config.yaml
n_layer: 9
d_model: 448
n_head: 7
n_kv_head: 7
head_dim: 64
d_mlp: 1792
vocab_size: 26714
activation: "silu"
norm: "layernorm"
norm_place: "pre"
norm_eps: 1e-06
positions: "learned"
qk_norm: true
attn_scale: 0.125
bias: "all"
tie_embeddings: false
parallel_block: true
init: "normal"
init_std_qkv: 0.0234
init_std_o: 0.0291
init_std_up: 0.0335
init_std_down: 0.0335
optimizer: "soap_variant"
lr: 0.0164
weight_decay: 0.0
lr_head: 0.0101
grad_clip: 2.0
warmup_steps: 146
schedule: "wsd"
decay_fraction: 1.0
decay_shape: "linear"
final_lr_fraction: 0.0
batch_tokens: 262144
seq_len: 2048
doc_mask: true
train_tokens: 1037000000
steps: 3956
dataset: "wikipedia_en"
Each number is 128 + 24 x the weight over its row's rms, rounded and kept within 0 to 255. Layers, rows and columns count from 0. Numbers have three digits each. The size before them is the row's rms in percent of the matrix's.

# down: layer 3 MLP down (transposed), 1792x448, rms 0.0335, rows 1402-1501, columns 256-319
# up: layer 3 MLP up, 1792x448, rms 0.0335, rows 1403-1502, columns 256-319
down1402 100:091133085126146134098147109137115112096155176117120128094138135134150097102129131147102157130093160132101143079105110152136119105129108180121129171125168175115099155105145141126134143126121083
up1403 095:150129124141111114182132116129120169152127092122116149136096130165163163150138160112135140152143113158142165080109127144122114197133117126151156146079115120123088042118137162105147117160123101
down1403 102:112147145112129121128089122112161074112130131110114099114148132112109107110125120106091113135106125130124114145139149129119130047124112107112093121173139111107176177134103099109155155098149129
up1404 088:102149129137125129146136093119167160132131132093125128156119144147136090168091132154118150122141144174137123120083138144092131147100117163150116088155115120112147146117132126187122131117128125
down1404 074:156091121124110121104107157137123117136144139171094117122122141121102162116170130110150080121144110075101140149140096081180098147119118119128155169116128124147100092138121114057133109143116131
up1405 097:139083112082136136134128124110133123120151128155083149075076123123144144088143099134146174108127141122145144095151088133124120109120101099123130129119160109052087122142091106091135135155145137
down1405 091:128134137146129109159114125158130113139111119079192103125162110137146101139091169116086085148133126116093096143090156110117166148156164137089132127128137144165128158112151153153135112080107112
up1406 096:142128115144121170125175124100135127137086118164173179133119126112134123116147127115145143118155132142148135104096159134154142120110139118119171127092105125090150107127133145122135090187092121
down1406 085:129145087100146102140079123140124138120157128092106103147119156157110138142114143135101130179098118168134131164131115127108109134126100172152108120165151126157131145135129115145151154071160110
up1407 103:160082149117129145111085111127148076117195118137116142129132130113101145162139181177133151148117156139117143128104106149119117130146156158146132111104119135138133116143113104142137127143105163
down1407 118:115150119143146128107103160115141166125107168100138131123146115158130103113157101090132122151128098130137150145142143134123156157102074101151134130176130173120121136119158131115106103109120128
up1408 104:122151138153089138160160127139124150155152106095146118108137103112136052134105130128138154122154110127116128149140100102131125138160115137168125082118142132146113137127121116108142144144125141
down1408 099:149143122106173105127143126142136124098092170136102117115123133137107181154149130130116123138113135142141124129112160167127112086124124126089143190125154149120163109143149153153155090130134125
up1409 107:133144173139152127154107121149175158154113139108147062126109132136143075068136117126154120144163092144128134099170128125100150109123153184170117132152176166135148153135120115097088143132153119
down1409 088:110108076112135122091125144131062103083155136137109192134135109119103190143125142116126106121133197099110129140077140142159085152141116090074115114110104110135120104155129135148144120112090169
up1410 102:134167124117095165108117145108093110149122131171145080117109107153135177107112127054127156126142122151116105131100117114088138082159115127086107122142132088115142149153139120132148151135136124
down1410 107:120098160101146090128119128133163139100112135118125161140121135133151087121126091167131113119099130104131130120146153133142125155099139142139148167115093138153084131096080138158114112152122125
up1411 095:131129089143124105173116102132121101145131135186110097142097172171132117170107166105126112136117117149102168123111128148156112100151175152164154131089134135075087100145122162115168117093106147
down1411 093:130130154105130141102124168146136164113113142067155153132118116071112115084154101154164179148135133091142074138130128126132161131103115116059106131150129144149131129114128102117145181185149105
up1412 098:136142142112104130121125141127115088171126157159159130130133095121165123124142076139154136104116144175131089110165118142113147119074106099160133072142141105142109088124148139133123144123113148
down1412 092:125109141133154129133113119134122154098117098123080147141157160139078109118112161122148116157144100096120180143076146097130105127169127139123121165122108164126149177173109136129114120148139126
up1413 098:103124175124122124130107081130174112099152089153174100144087152119109098143141117086113156113144144139117137160126062105120116148143146120129161132103134137131140114157110157128134130155139096
down1413 100:145135102112145126131157166132089139144085164098107135107149157156177147107097138150161097150124121121152129087146208130150141134117110126134108157145139116125100162095164146145128119106094138
up1414 096:140130134113091102078136161129139141108111146150142085136135122087114128119113132109089125155137122136161135099116154094142131080137142132162105115122147133110109159149126092102136164163117145
down1414 093:125097109156132155164133100128099125144152105090130171101138123145154162125121147149135158071115148086094106139132113152060104167095127115118162141106105144124138118092110140146139100095164114
up1415 103:123155100135149107114163176133111120134145121171136140115113085124121131131135149123129154120102123166089181100148060116106144117121092113117110120152125108152101113102116135066126099146161082
down1415 109:108152144131125111110071063143115127109115134082113132135118159137141109119106102111131064135128123091166098166107154176185112168129166153167151094092135146115134145153115099155134137115116119
up1416 100:087155112115153092114145144128163103108147096133133129129094115145110148125147104146094169112162114107088139118140158121127140118123154103132124200068122177107098136180150116111139150125156102
down1416 096:166111166120101157134116093131086160152098148110103137150144142127164095136129166112158108133085132150162111150119104112136083117127120148161153092198138079150134115081126144145108131159053135
up1417 089:157121117117118172125130116160110164143093131109147090096138136150154141116135119132099128106108114139122072140094116150135154125105111156118137168128135110112161154155102115160152142118172135
down1417 087:149143139136145132147136152125119107136160135121141168183118139109126129104133144083124118145153138104150150125147115096120106136128147091139121095136161155149134124133162138108115138106113107
up1418 104:081136172117125132122131167084133119130109118056091131136119127170116139090131113122101144116095139139129149125127111122105130111131107152143149115115154116142095143152097129124150125165130147
down1418 101:185139094118134105109131098164124161113116133174167108127142115100143112132119145158156142128152119155145101133108114135144109146125150097102097139109084137091158145124170146100127130081135130
up1419 115:153134178138144140152104084164109097115119154142072107111136131167151147100097128123109191110135147147132137112146137180155090127159169143134134145126145160142097143141132138086170130107131125
down1419 127:136133109100122136099090119156116125155121131154142118159139116104107134132154120135107150121079139088183134133132191093171126136169156136083159139138139111125116171095093093189088105105109148
up1420 096:152092081082116142109112151133112116150132110093095120170142093159170084097131110110149080109148116140108123091067163090085136129152143139140157122177109154167117134154093125196107139093152110
down1420 086:106171154149160117120134068091126140120115157143145133121109142125120169143139122148127166132110150107131109174191090162138137105116108129135086104071149093105120129124172140116165127150108157
up1421 102:133148128116125125133180106080084151117136115135122122115121136132132151108111102122146178128106122108139121160104119140146119118148115165120111142139135097096080162115113119110114124124161126
down1421 108:129130119117141122146083116165122100131101147114114135161107118116104117139154150124123092146130124184133123120141100135118176119136158097124142121075114146123165106154120113164156174127100132
up1422 100:145140156162107149142113118120133127144094138132070122113143142116130133108104108138120123161110154129136121148144133137114134104154118138102105139181087135100120158124132132147160143172149125
down1422 096:111112120098118091115145125137116121102158113107180160161116103125139124153174120123155109115143085130130128113072141173136116126115152129125117106067144111142150119134141147109092137092126146
up1423 099:150085079145118142145135135108126161186156113138182143148101110113153145125114158108108128126139140170131091187106143154136155156135159138130122087115145112166129081124078139152145119153147149
down1423 098:118148164105173111080137101144135111065095117152089116101140131143106123103155118150159160116128114078119144093136124122128090111120104123149126137144101156104126178141186129097113153090094121
up1424 097:124124126141132134165091119124105154140118090081140134181146120135073169150147122167127104120130107121138075129087175123159122132046145102126132132087147146101135147123155126155130140109123107
down1424 098:131147107144126107099160124118132145100098183165121132091100190148152103096071113091130128111118150146139143121177109150099108138167139142096109138169123122137112128147119120153106107147136133
up1425 090:133118130127153151134110155111146106065128102167139147118149116157085124130118122107107113103137167139148132164150102150117121112079150157138101122129141095121150100156162132150121119148110160
down1425 091:113117120136080094133142103102126155146126164090120121119130129105214094117155167148159111135116120137119109133086130091130155137175112090122141133131135142155119154112091139096159105106170098
up1426 101:093165147124169135105127132108145116173167111113174140128151122100081151137116115123159101111183125155128105153159133136127116126156135142072157111127120111129097154161147149140138131153103156
down1426 099:172117160118072122134094122155133142087104131156086097087110136162137141102138117152104180111096142102142176089140127151126121088089135125160140125133156166151181107130101108130083142127136113
up1427 104:116086119091139171128119080163158147106112118141135136117104104113135103101157149151170141090149106145127108138141154129128126082131135054137168133136135134137123115100139147123134113125153134
down1427 117:144168108153101091115109171120099117149156133104127112127141133126119167128110104109100109133094127120145159099088096132103149157132142176120078094093117137097137137129109111106127125113102115
up1428 103:116082151124125112154162124110132128143124116125113101112117135151106140117108205102104143129151167171077123085089136142105120121139148169144151132118128162121098135138086105113144148152177129
down1428 096:135155117102142113093097116166124135126124139126168168130126110140146109109137089161160153119103111084163129153144128102128128158130125096122131118104125106153163118134167157141143142098104140
up1429 092:136187122112146105153132158139135128078101121158158158131167157133124111142127132151158098177166131110107115122084118120149139103119085137107137146152111127105115110122126125145108122102142141
down1429 090:116097140129098149122104101110143154179136110094101124139118107140136142095106113127135159070129093170162147134185143131090088134155140104160104122119138130170153172143129119110128123174102141
up1430 094:138133161092126137133127160112158113145128118119127159111144132115136184090169168101148123145100122126188103110118149147150099147086154125133140156127138144088125159174100101147148137128116104
down1430 079:131131097152120129104111103113149138114146137155127104155122131161124091160070095153101133093157154174097127133139104100099158103156096113111157083124125138150130104102143164135109150116152151
up1431 098:129147136137185143095139107150078129108150079123148116122124166146146117129138145134123125088142126131133106102153150118069105077148114147088138138123096122129113101143178157141167158135170124
down1431 098:120113124121052099166102133118172102154132138133118159122127109101081131095108105135105107178128116131131152146088106126165138182121162119159100125133119144116126116114102132093112096168093119
up1432 089:090155125130161135140132058114130130134142135148119138120100153157110151118157121176118145131132123140117123141098158117128108140084160099150144120105105109140121131153113142132148155103151073
down1432 071:140111156103112126130083179106145106135114121112150119146117091112124115144107143098135099141155136141111143121188108151136152133150098150092134133157172149137134119143138081123126118166114188
up1433 103:134167131131133166131083153120166106145129114139101162116114150113095144142102178137156148121104113126101129117159159160127102157115126098139142095104127143128145126120120145130172130148167148
down1433 101:096105157139140083144164143143101141119128112119148118154144116169113149138149075099127103120144156150134103112094094146148155099141115133111130119164147109126118132168141124162095122141105102
up1434 099:105126152085159160116136129124084140104141145150173168149107140163170055130148103157109119113136087139107156117107124130110150099123116145101119134083093131126142136125119135080142173128149089
down1434 095:137121142170079123129103127106162102147129122089096109100130105131070200135120146109161116110117189130156098118162135136134091106115128116135120117140139088153127129144148138165148107143099152
up1435 108:125111139128121142096086122087127113151124166155121124157148172140101164117137141084139075089107139128077120124114093141128113096163107090130136155144099096129142148150092112131117137147176159
down1435 103:152138130119154119141186141137125124097129086074127128109128099112142110097135103165098167183137106128162112115154139140120136137113130153113124111110136179147135122100173118139115124133107098
up1436 101:127093128144121134163100136096134149120121118132119125160138118117150152097141143142146159129137152115155075126114166119191131092064153116128124121105113164143139104162134137131105136130113131
down1436 085:147102140065122118115129122135138108139127156138123111119132135125120114174087126117122119108120140126128187154114099123079126161185097122134148126112142154083083141133100086140153146148131138
up1437 102:079071142124100132165111108102071109120116130137129143091127132070135144157127072139138148100143116097120133123117145124133107116130143106113140121086127143113084096095133127127220143099151102
down1437 103:180161109126154135081163129121173163167102102112131115158123125161112117110107176088137128143135133162131097151143136145104130151118114127135094136146135117112169170165124129146058114158103125
up1438 106:126157213122132107121158115120142141157151172162085110095122139191114123113097145117147124114108174134142118126112102129132116123127154126125103103168124121139117113161104149177161165134147129
down1438 099:113093075108092150133108123128099122143112125077158172151121143101123141158138093138112155127150139118153138115124137139122137120100119143144160160101106146150124123073129134068052083118116142
up1439 128:130114111095126123112089166078127127151106131085137146151152123164184112063120100099118158159139126163094130123116137122081115117133131109154117090136125154134091134125127119126128078155151125
down1439 129:163119112138111138153135087142135116117110106140120109093106166130099141196134143176168141084130145129129125123164115146162121128164134129115134165141135133132130143144139122154143206075112118
up1440 082:154093078154103101138149171129079135086107125099155137117088117131099137139140113136132142124101081110122135078128139134171111104119125080149147140158165147133144107118098118077118132132144155
down1440 064:062148169116159132134096136131159143170155136162105100168151120116122129108110147140113100129136150131121088162117154155102172160128116147132117076095121108130105153134133137158116101121121102
up1441 094:168142145146121102182112155092145110135125149124115136155165120161125098132117137136116172105128146135113122067101162119141111092118156077100111109114110120145140122113146078157136122117157117
down1441 096:127151108117138172071144137127093137114142098103131123104098117114148148137150108105090062153095110117138137176149126142093113142103066154137136158118144117095109149132111177108152123153126131
up1442 099:128130146131149106088125142142072148128122134073108165091079087100088113134091121118117155132152116102106123112158150119123180112131122095113102082137098162108113136143110133100143127120118095
down1442 098:168142123113106128176108107102167075124146117173147088142180134166137126126152132145111122140136152176150141130131105154113099123119136122122176187114169112132150105093141137171107127149132153
up1443 093:126110106100122117135148072141169120171125096102128147117080141102127102147102159137108127133113132141155124102138160126127141170125115118096098155129139093125102107121130129076158095154101111
down1443 103:115173143161148175113120143117092130057110188126126110112156131156140146098145093123133110125096131123086135151100092111136105098139150174163134110110133149118139158143115126179118153114141145
up1444 107:173176190115143154095115126107093122086118135161121124098139093090154147122112158115123169141121181163117095093081106138112136143122108131104131106126157128137095168169071115106137135129135105
down1444 110:108062052111132105142129162141139124174148133101127131143127148186117097100149104143132084114136091095137155166183118118153117109172159151151115141181095125095143138108146106132164134136131121
up1445 094:108151146112082074143125142108159134098104152131129111138169135160131119159134156164111116108154158123133142128080135133125114146120133127142159109101164133124162165157136114151149124099129139
down1445 090:099114125144162174115136101128067116166130135133090142078105140114169140099115121088137156166115099127137089106154110129121148119128122104122109138135096092145074084098088127115161174147112121
up1446 111:097133099111095134099101129135126119179131127152148138151107125112100145147142096134086139116146173141155151125124150110153165112107153072083121063146124130107144113146105121146085129148107137
down1446 103:112109163174158120168159145109106128077123121132117117104148130131132119124088147104172141141146105140095110108133116134114104160138126143141146167124126130161111142089122150141152123118149140
up1447 092:122106123117089138097170092101089124125149113127102151123154141140111148151122138131147079119133079111078130145131133131089078135124133125097130111158149126107107161155133155193147167154152141
down1447 089:108153146125148094136098148153143174130085144137113122110125106126146116134153153128118187147131173135158104125126094132149164127133112135156086152125123130145156109111107074105116100124129127
up1448 097:132094076143106119171128140112122126112145183109121123105137161113132092107149124128107170164085130130103095100121161138106079138141111085113121145113142124135142147132131148117148156139139114
down1448 105:110156185141124123089137105145131115144103077148138126140116099144138141121123152107133095101144122128143158168116125098145138111133133150136115135148129119085123140107143109145118090120103144
up1449 085:129156131091142121174155129107114166110133120111123145137155125166079144150133118057135086153126155134119111184150135126112122157116092131135081139122128121124148123124125099133096129083107120
down1449 078:115110135171103128103131140138148087145118161167118149128136128118162138103099101150157132132138114118106149120054145091156118113130149149100162152126137082160102141129128136153118112131134148
up1450 096:104119124102165126147098118137159115151075156121149142174128104136117100095136102143171124190145130110159155122140115147082128144125106143102157143122128160114120104129125110141161112102154117
down1450 097:165135117108104150158146135089090146113191093131128117047146149114175148165106124092099135079108143162105123107150123110145152114169115120141122126125155111118120117151123129127125130152143145
up1451 099:138124123108114130121079168094119113153140121140155139126092109090112144079137155105124143078115186122099123136184120167132138125128106126134095106148120138151150139149113115143156112156159153
down1451 094:138129167136154101125167118128148132132120144127111117132191095138174119147141109136143118140151074123171159065119128111147135135122137149101178116080146114126112137116143145128107109120118108
up1452 097:141099102141134096111133117139108142096113122103135093167119131149134122117098146106158116160104116174094170109142092130099146135169112141154135143074136141115108170095121106110110116106161129
down1452 098:103166158087107156142126110122123105137136110175157143104116134099115117144169114167088124120123147093155101153108156109140155128051124143118115105160125115123144118132137130148122133129112140
up1453 105:119146108134104126146104133144104151098154137147079159126140140140139132116119153156161114087124135180109120127110146138120119107105112133132145116098085146153151141125144158174111153121119151
down1453 095:118119153105139153119128119116178091159091147109179127136106102136121126137146108092116137136126116095156113140171136127135137116154156116129114167129132114111121111153127111103142097130150125
up1454 096:149096118146192130153064103107128116117094163094131137138145135148129098133141170101120075101124119155109127139101118148114095148095123082135157128134101117103127142148157111147147129086113147
down1454 107:126144123087051129113172152168126153112128128181103116139109152079149155118124086134128171185105139139151136114138148116147126121155147143129098136117157147136113119120095134118126106162135099
up1455 106:082129163129135132137117139124118146138121149135119110102143129105131131157129165103143114170121163113123096089116095138120136097159108106116107121099140131113151122095086116181141109082125176
down1455 103:170112118129087097140106138119164093134110100096144148127108115178115132111109090100110139073121134153116135166161153111128135144121142148118172128116120125133101153150174107106136165176146098
up1456 099:171119137147114084126113139105129130132120082085140127114157125134136132106102140118115149111104119098146131140104094151149109174148140116118133133125106141132095074108144120099161111141145145
down1456 095:100094105117133184140111143140142111166129158161122142157119117131114136104154080116108134145153121153145119093113135101111135103119116166107104097164148104105143171137106132150133151144129112
up1457 094:146125106074137136162149146104161135146100117124113122118124143125149140151161103133143098142133143101115110123134119115142092112153155135103170131134120114112121143138125162178153161102141128
down1457 086:112136133151130131100126137174093119134120148133160121175115103152120132097088138127120153091110130162151135111145151123099147139100098138166094101108129134139137125124149116124121122141119150
up1458 097:104103141137106128142111132127130157108147144117159144091104165119141137091104107114133111142134145141127115110128107139119110099133137097118118144141150135105126128102133149124129160116101136
down1458 087:120130151101060141130128125132124078155078123113115092144116094107125116156162146135111125075137136120144140122138158094148116133120118144159118133118139103131135146175116121108160098144147105
up1459 095:140133139134130101147061107110083154111160127093106105120090140145104119104183118134107142131126145128108126101104131116088143124100162190094114165142107154134140121142109095134099141136093149
down1459 092:092113114152112122100181126158184091139115134173153120107120121118156127142078140139148108112100102184134115137154107125145094124141107128144131125101141108140141129132117144110136117124194112
up1460 106:164125103108139120162120124078154126105138170109147111089141129139135149111119107156093094138109106111134139116171126143105166108170154158156141099082122154162140171130140157166145113135174166
down1460 093:098119187142135149108148176150099121134151071113141154190132107132095119157139155085168142104132151135129138152120135105149092129071081105153142160174103107100125095084135149113099152135082095
up1461 093:156103097117123128122136138105143135166126104128128195177123105114123112111116126111121160120110171122151127139108144140156158138131112136131114126103147121160113175130179134155088125130152080
down1461 087:151134167116133107147122157165120145101130129185158054106111135144124143156163168134140133118126084130123121133139125109119079128105142129122174140151138124088155101126076118102163149117134168
up1462 102:117150170145093146168174147135116119074076143145131116149165081138133097179119135135133113163116136084148120139135129119097142115135134078118144193108112096139151099122147160130151107140156163
down1462 101:153116085129179106121084103120131135172174126119112126142096175128148175083138132131116108122144127169119138108110128144130101151123117165138111060128139143108119146126129101145107159095111068
up1463 091:156122173115146117121154149139114132095111140152124121104117147104105173098150131152147125104090126136162147105132115062113130107146135148152100112138122103138173149121160129116082106170139094
down1463 084:106140091147142140107103126123153118170126105077124134162133098174130094161106132095093134159161124107096107136122116195146155136110139093119112138115146127133100139129097133152162138092129119
up1464 086:110139119137113094169126126103120148133165191144125146123168181096123156145153097164089114140124111087136151055148117131125090091116148093129138150103117136105136114134145104130173128123137112
down1464 082:150123129095184178096160169141125100112110063125158100123101085156146106135110137113139172114122105132103139188099137112113195139107125162143104112108149149166129122136132156118123128127132156
up1465 112:134093116090119110116132140114127146124157093123091119125126164150151149176098133159084126155083138089084111111155106147117137146122137126129147073134118159154132178133129131111138146123135110
down1465 103:139121132166128153142120129140146102123104157140151161113114096134125133094144126110171142148171147160152150132094160141180125121155117119130115181125137063102105086130100124131132124151114132
up1466 098:127134109147106108146078095091164152148134142102094075102099158100158136132132128178133090131112173145105097108099170122135113100149133079100135136127155153113118118123144149141145148136153110
down1466 091:120125156129153134124154171168078105136143102152147174146170108142102136114098118098106153142147077098157150138168126129132154159104119198147128111122108117129167125115086126140138109131102147
up1467 085:146124119092148152106136117084079108129126099139120134137077123145107147104132126140114119103117152140154072173138178126113133130118120126119148121114143128115113110112175112154116130150127139
down1467 077:102148149164130088126127146132162139124135156107144104148147081101140105139140149094122149111106125111131169087121107135156168151138137118141125126133131133158156142156126154141155138105141137
up1468 100:155106179109089134129094106147166125143100114151174090133125065124172155145100143108124124117132130111189086161100131129110140131153131112141138139118156154117132110115117142169116126141112161
down1468 095:108133100110174128141156149115116111104153136104088147137118181118107109113159126148137136122099125129080145071158116123156128133108112140122128129126106139118131149172150129107156112104150122
up1469 089:094138160113147096112129170111153147150096110150125144140098110121093122151171153105105144070144155104115140165155116143134150119115138129137145140093108126124106119132122130145105131123105133
down1469 079:147110099134080172113128102136114102120148140118137143147147119167164141118089079172142146180122099153163121087113149128151103129156117106121129119148148154108162106101142165129169149131152111
up1470 086:114126082114141133124167142095124124137124163068103149142152132108097129095123133118119138123090132132106108161124163145130085156087119117105126122154143144142140148140113125162106137149141125
down1470 078:126132162148085130146116128158160097120132071177138131081099143149157114140103131144139108132142140144142155116143111106123148094171111195129142146113120119104097116135139146106141111126138108
up1471 098:133161118143110141160113135137168079096098134134130137143129179160150160136143087106130158155091160100201124101084149131147137120143161140147134087083140149107107147097177126117143103137126156
down1471 104:106107106106174117084138125116102175175134125132109089104123091130094110108131160140142149144108123171079120147178135149108126124106102099108156152114114115145155091148090152140117162128119121
up1472 091:141114157121093134118111093135133112152123097116107110117113118109122114120140121105117063204106097118112150157136136107104152141129100104136139119146158097130107134079166136142128152125123086
down1472 082:120115100134155104159129142085132127097109145106110133160135168139142136166118136138118131112140121129154106079107145144159113120145167131116095137131119133103124144160097130132139135147126180
up1473 095:171104128131104107098125147097131134097113155120128108129143173146092147140124142103109101160135133120148135144127111109113139137135145057101090158128112122067135114088148152192113135149138115
down1473 096:079189158144131136142116113135133108147118103112144142123111106108168114150161131155163123114129137131133117122154143139127119138129091171130163123120148136164122151175091143066115153126111128
up1474 102:100128146140119117114152133111151109132135140099118151076123123133125200123145065125156114145171088082126074110067093111067114114110096107140136150146088133122141127187106096172141100154158150
down1474 096:126116134108146139165089137138084122149120122161159078139154127129138054150108171102121146106097155149134180153166176167170155131118121151134118111093167102155118135073148157084137147126097099
up1475 102:144087133122113114098135161108103099072126159142156107165144118144144118108107148117134113157159112125118124115142130093092107148155111159112120143129137097123128100132144111106139108152140099
down1475 096:128127130125111141124120116115139162173153086108109168120162129113108094143129114150135163083105100116124138115124114129166156125083123089133114123109126160145149177142105130142111176110138138
up1476 094:126137126090167122103113114112172125084113146163131146162121130180141153155127120072133161141077137148132133173117098116121146139132116157089122114071096101124124114153145062116135147142140135
down1476 094:142127124158090136170139141134076140164122103097129136070165115100130094071111122182139117107148116109144102102131139135131126112124151129126116139182147159135133144101099178111100124150125146
up1477 094:142106117127176112110075122111131112146092126134133122108128196142112114114160163167135128154087117109135120113091137143067089162119149131136156140121166127110110133108103104126141105136135194
down1477 105:126129108147053114139173148138182158089117127119149150151118094113149111156098098092127116123125135155129088134146160114156138129136118152136093144131116139116150126165125114107136147154105063
up1478 091:107127117142120113112162138106126107159101071135159129134122123082108135141111098151086153149175174130103089143094113132150091145181094133131130122053109145123173111124106100081149159128147081
down1478 091:145110132114134148147090123171102139092126190105093129100120126158146119090150165119172094125115073127186136124129170120127161082084157124103134141200141092128079156136145161162121108125117176
up1479 095:119141125111131149142167144106144167153116131127126097127090153118135124119129127128115147123115155115114092158141152130093159159124155159163129111119178151138099113105151111092087103165110139
down1479 077:127124149132108115129087104154124090098145116126123146115143122098132132131156134123130147098129124133140141063115112148150114097131118104096132140140086116100167128172090170148151154085133132
up1480 097:107121145091113102116161148139133129134100105112164158161146131128148141120129165132104150127127127126116115127150128101126151180105082118135093143144127116129156114116161142114136112139151185
down1480 090:158160109155109161150099119085115095126118153130105114094107123147098127158115098144155106152127138132163141147112113161137110100149145142119161103119142141138135114108102116150120148117119074
up1481 093:136139074127140093202140124134152135111118122150129104127123153140141141139125144140116124123075143161109141112183127141191135085114112148131164149113128138104133084149117130085145105075138110
down1481 105:126085138117157162090070169099117110165108143130110136133169120101105090100124097115121125157136142131132092128069157127077104157130160105118123134117132131108145165117119118151120169146128144
up1482 104:105148167121118136137136073133174109134121133099113134139111160097156177139084127139171123099156135118151152121141137131150108099147181138144117122149129113112129145132141156165100158137133116
down1482 111:146143097114155134173149169139120147148148099157140126150175105141096120091176111124130130143096122126138102148115116156109151124112090121115133135136116145128121125107117103127177125116161132
up1483 096:114112126126132143128117157085077085162109113139146143130194119108142112114141144124134114093126166109120131099124124124138115126123103133071149136086139160130120112161085137100155107127105099
down1483 088:145127139117143087130134080160185165087149148096103110145090124102113152095123123133161125152134100178129130135148143135101139129134178149163124140175131111101166133081158103159088154163175142
up1484 122:088077136158111105108149165121101087138093101128103137127127119152149116154099151118099156091147119125108116135096118109098117117111137117130087116145088147116096110116110125119117145132141068
down1484 120:170147142087156132107128088147141170149148177127161084141107134108130141083142123142148094117093108141129117124147133137153139117137134129096147151111149094143133135136133153114128099129128177
up1485 094:101104115167107127075175154081140101128190148104158146093126101120104126139141125102142112141174176118078119119166101074127151117139103138107137088144102103128112090122135118067086146173120132
down1485 083:147159120089158103124083120115107157137061125133112114185174175144130101140121121144116136132066075139142128123097122169133102144130151125138126140128117138150151130141109154175142128103118137
up1486 095:192120123146141119180093121146147133144116140095129103144129095125087138129120109176143182137108148162152133136107127140083162104126155139154136160136148136110132131104160123118138126157156106
down1486 092:061122128131119140101157142111134142125144104159129134098154146142135117114121140098089067100132124112077164120173132112164085143131094138083123108136099133143104139138106152149152087097110180
up1487 094:125094146135105135140110104128111104127116107122129119134159132118102149091109166093165133111132108131127087124127136109138130122089107064121120098132170113083098113122100111148099133158176156
down1487 075:132158138124142116108107134108146158123126120123141128123128117123156120152115098159098135145144171113123148122122132131114136112155100152139107133129108128137157143119133149106134128118095072
up1488 102:133141116129133163122109157123154093153136143089080093133109136146135165123136116084130076113059163136105099094131132137097120184144116123138073146098107159132129112181103161156097110115132083
down1488 099:151120140124136115124148093113118128125108094158160158106149145115137106134122123155139147165170125099137176148098124115157148095096178142087179158147117065118125123114144107105169128141147162
up1489 090:186096159121112153114113158096119089119162171130173167103127185106142152143117152149117126137131105139149113087145116155140118149143089111108137137099121152118159139134156167099180119137131121
down1489 093:101153098107130108142127093127140154142103102103101126125121098140164133126135108127138121092134122126105123182106139102119128125130186147136111097183133110158107127120103106157101149145101118
up1490 087:123069096145126154188082145087096152164115112124132148112147157128141127160125103096115153102108139122129147130092144132109092118126105094155166126135100095087104117111142116121133116122131080
down1490 072:133152168129132106093148097166132108108153113146127112148125094128094167106130149154138106147184125156133133131167122116122166136122129109082117134113138183135166135114164156153147135134133164
up1491 095:163150140123131109141102161136133110150159096105172104123087141143165102096092141093118169090100110147142169109115130148155119103142142156127110135146123140128167173187094126118133158121052104
down1491 106:131113111139120124085118092097128112103077121134094157136175104140111146156163129129136105158155125110146097146122090117089143152142123110149126119122131152144129084061121089111145086145186152
up1492 084:113086109108119099140101118147085126141103137096122127115167103123161121094124079116131099126133139134141099091077138138112078124127101083129131143109135139140110106144127115133165139118145115
down1492 068:114130143130133154106150127062170125111137135142108107126111141139119132149135154147128116134124149102124156172170145096118178110123143158139133106138127129125126130093150138120111092099101114
up1493 102:121139127110103144176096145151107121156114167140147132113091148107123094087115153148125156124132126090124117121127104126111162099168157129139142149176124186138090123150118117103205124124148099
down1493 106:135113124152167121082159117104138142118127101104086119139189108162114156142163094123125132151119114142134144109140154150151104132092142126140110120106150089110157124116140117142063129132116135
up1494 094:162128103136147110133124142096124131108129129135146113135123141128134107100161133122128113163155140133159123145117150142120093118114125089134158173084132125128115168158144090177099136148151123
down1494 087:101139161122130123141125129136121136150146135113119158101138134130115155135140129121142114091094145149081125120156116128133163147143128129120066076164113137130142098126110174110142110093116128
up1495 109:128128129154138072103122144133158117151109122108149152118093124152122148163093122127108131117102135116126120106107137144104124111144154154149144146137157124114089124131169101140148131118132132
down1495 110:126140118118104164163104127126099129106127122150120118168124130097144106081164152145116125158169128142124102144146129154120121128126110129126116111089126165135167136091110164093089101138155127
up1496 091:105117107147123138127171146125144109104099120112099147109088139122122082120094134145090164129138119092145173113131109143092104106154152131089149115094113120107099100142134143099145142143158121
down1496 093:118157139142145099141109064139150161134133096103140111143172121133132174147202108158158132130128130132165086119167185126163152132116124121165123142196139113124133133127141119131150172102074140
up1497 089:133102127125176153114127104108103111114099112143143145143093123145119157122157109122156128144141116160165159159154123136147118116153116106135140125134111123117092130153140170127142146123108129
down1497 082:123143134139061095121118153149169138133138151104111082117160140125159114164105157100128130108089120106082110110094150115140133115121139162106094142139118128149179152117092119132117125145116109
up1498 091:125147109119129084149110131129108084087122153136106098156120142144172122177187076100134147113114123116117168144168137095153166122125119115104147115128159150123127130109142154114129148113149124
down1498 105:157120140127114174100140107133108162141150097122162149132132120115098163090099179151114134162146148126166095129104139161115124153145140136175112156118109110134154155180119132154130120116099141
up1499 096:123088110132180101114163105120140129144116126129122120110116156134136098111158181153142146114093133100094113152121126116154119115124105130151176115095132132112112166146096136237117131135127140
down1499 105:136172173112074159171089145173113127115147120153153122145101108129131168129074079109130098131138136130151120099147128120124149149122161132107081121138135140148130138119137105102134137128171106
up1500 093:100109117140113144099135155165077118118111075111114116119109116101121183112120124126139160148124086116156132076127133117125129145107140148120101118141137139104112134151083165161105144148125154
down1500 089:143134129105114114142117127091134146140158195150130107154150144149126083148151107110129067132126163116113152179166097100127112121144136128126142134115129129161148136124139106103167117111146095
up1501 094:182090158115121150147128106117118134142091139145131081119069146162142122160125161114105147101140133071108107141147133124155133128147117093174141121146175120154107145168165159082174128152093096
down1501 096:088161069100143090099097134129146121127156120107086164157178112095090120142098115153131121145097126166164137100131134132097109150097120133096128135106072125089113140089070096132087115121198161
up1502 093:164122085126177100155122133081134159169128143114157119165129117128072110145148139163130130123128120138160110110133128112125135144173139120179117124171197128140148147109125068121158112146139105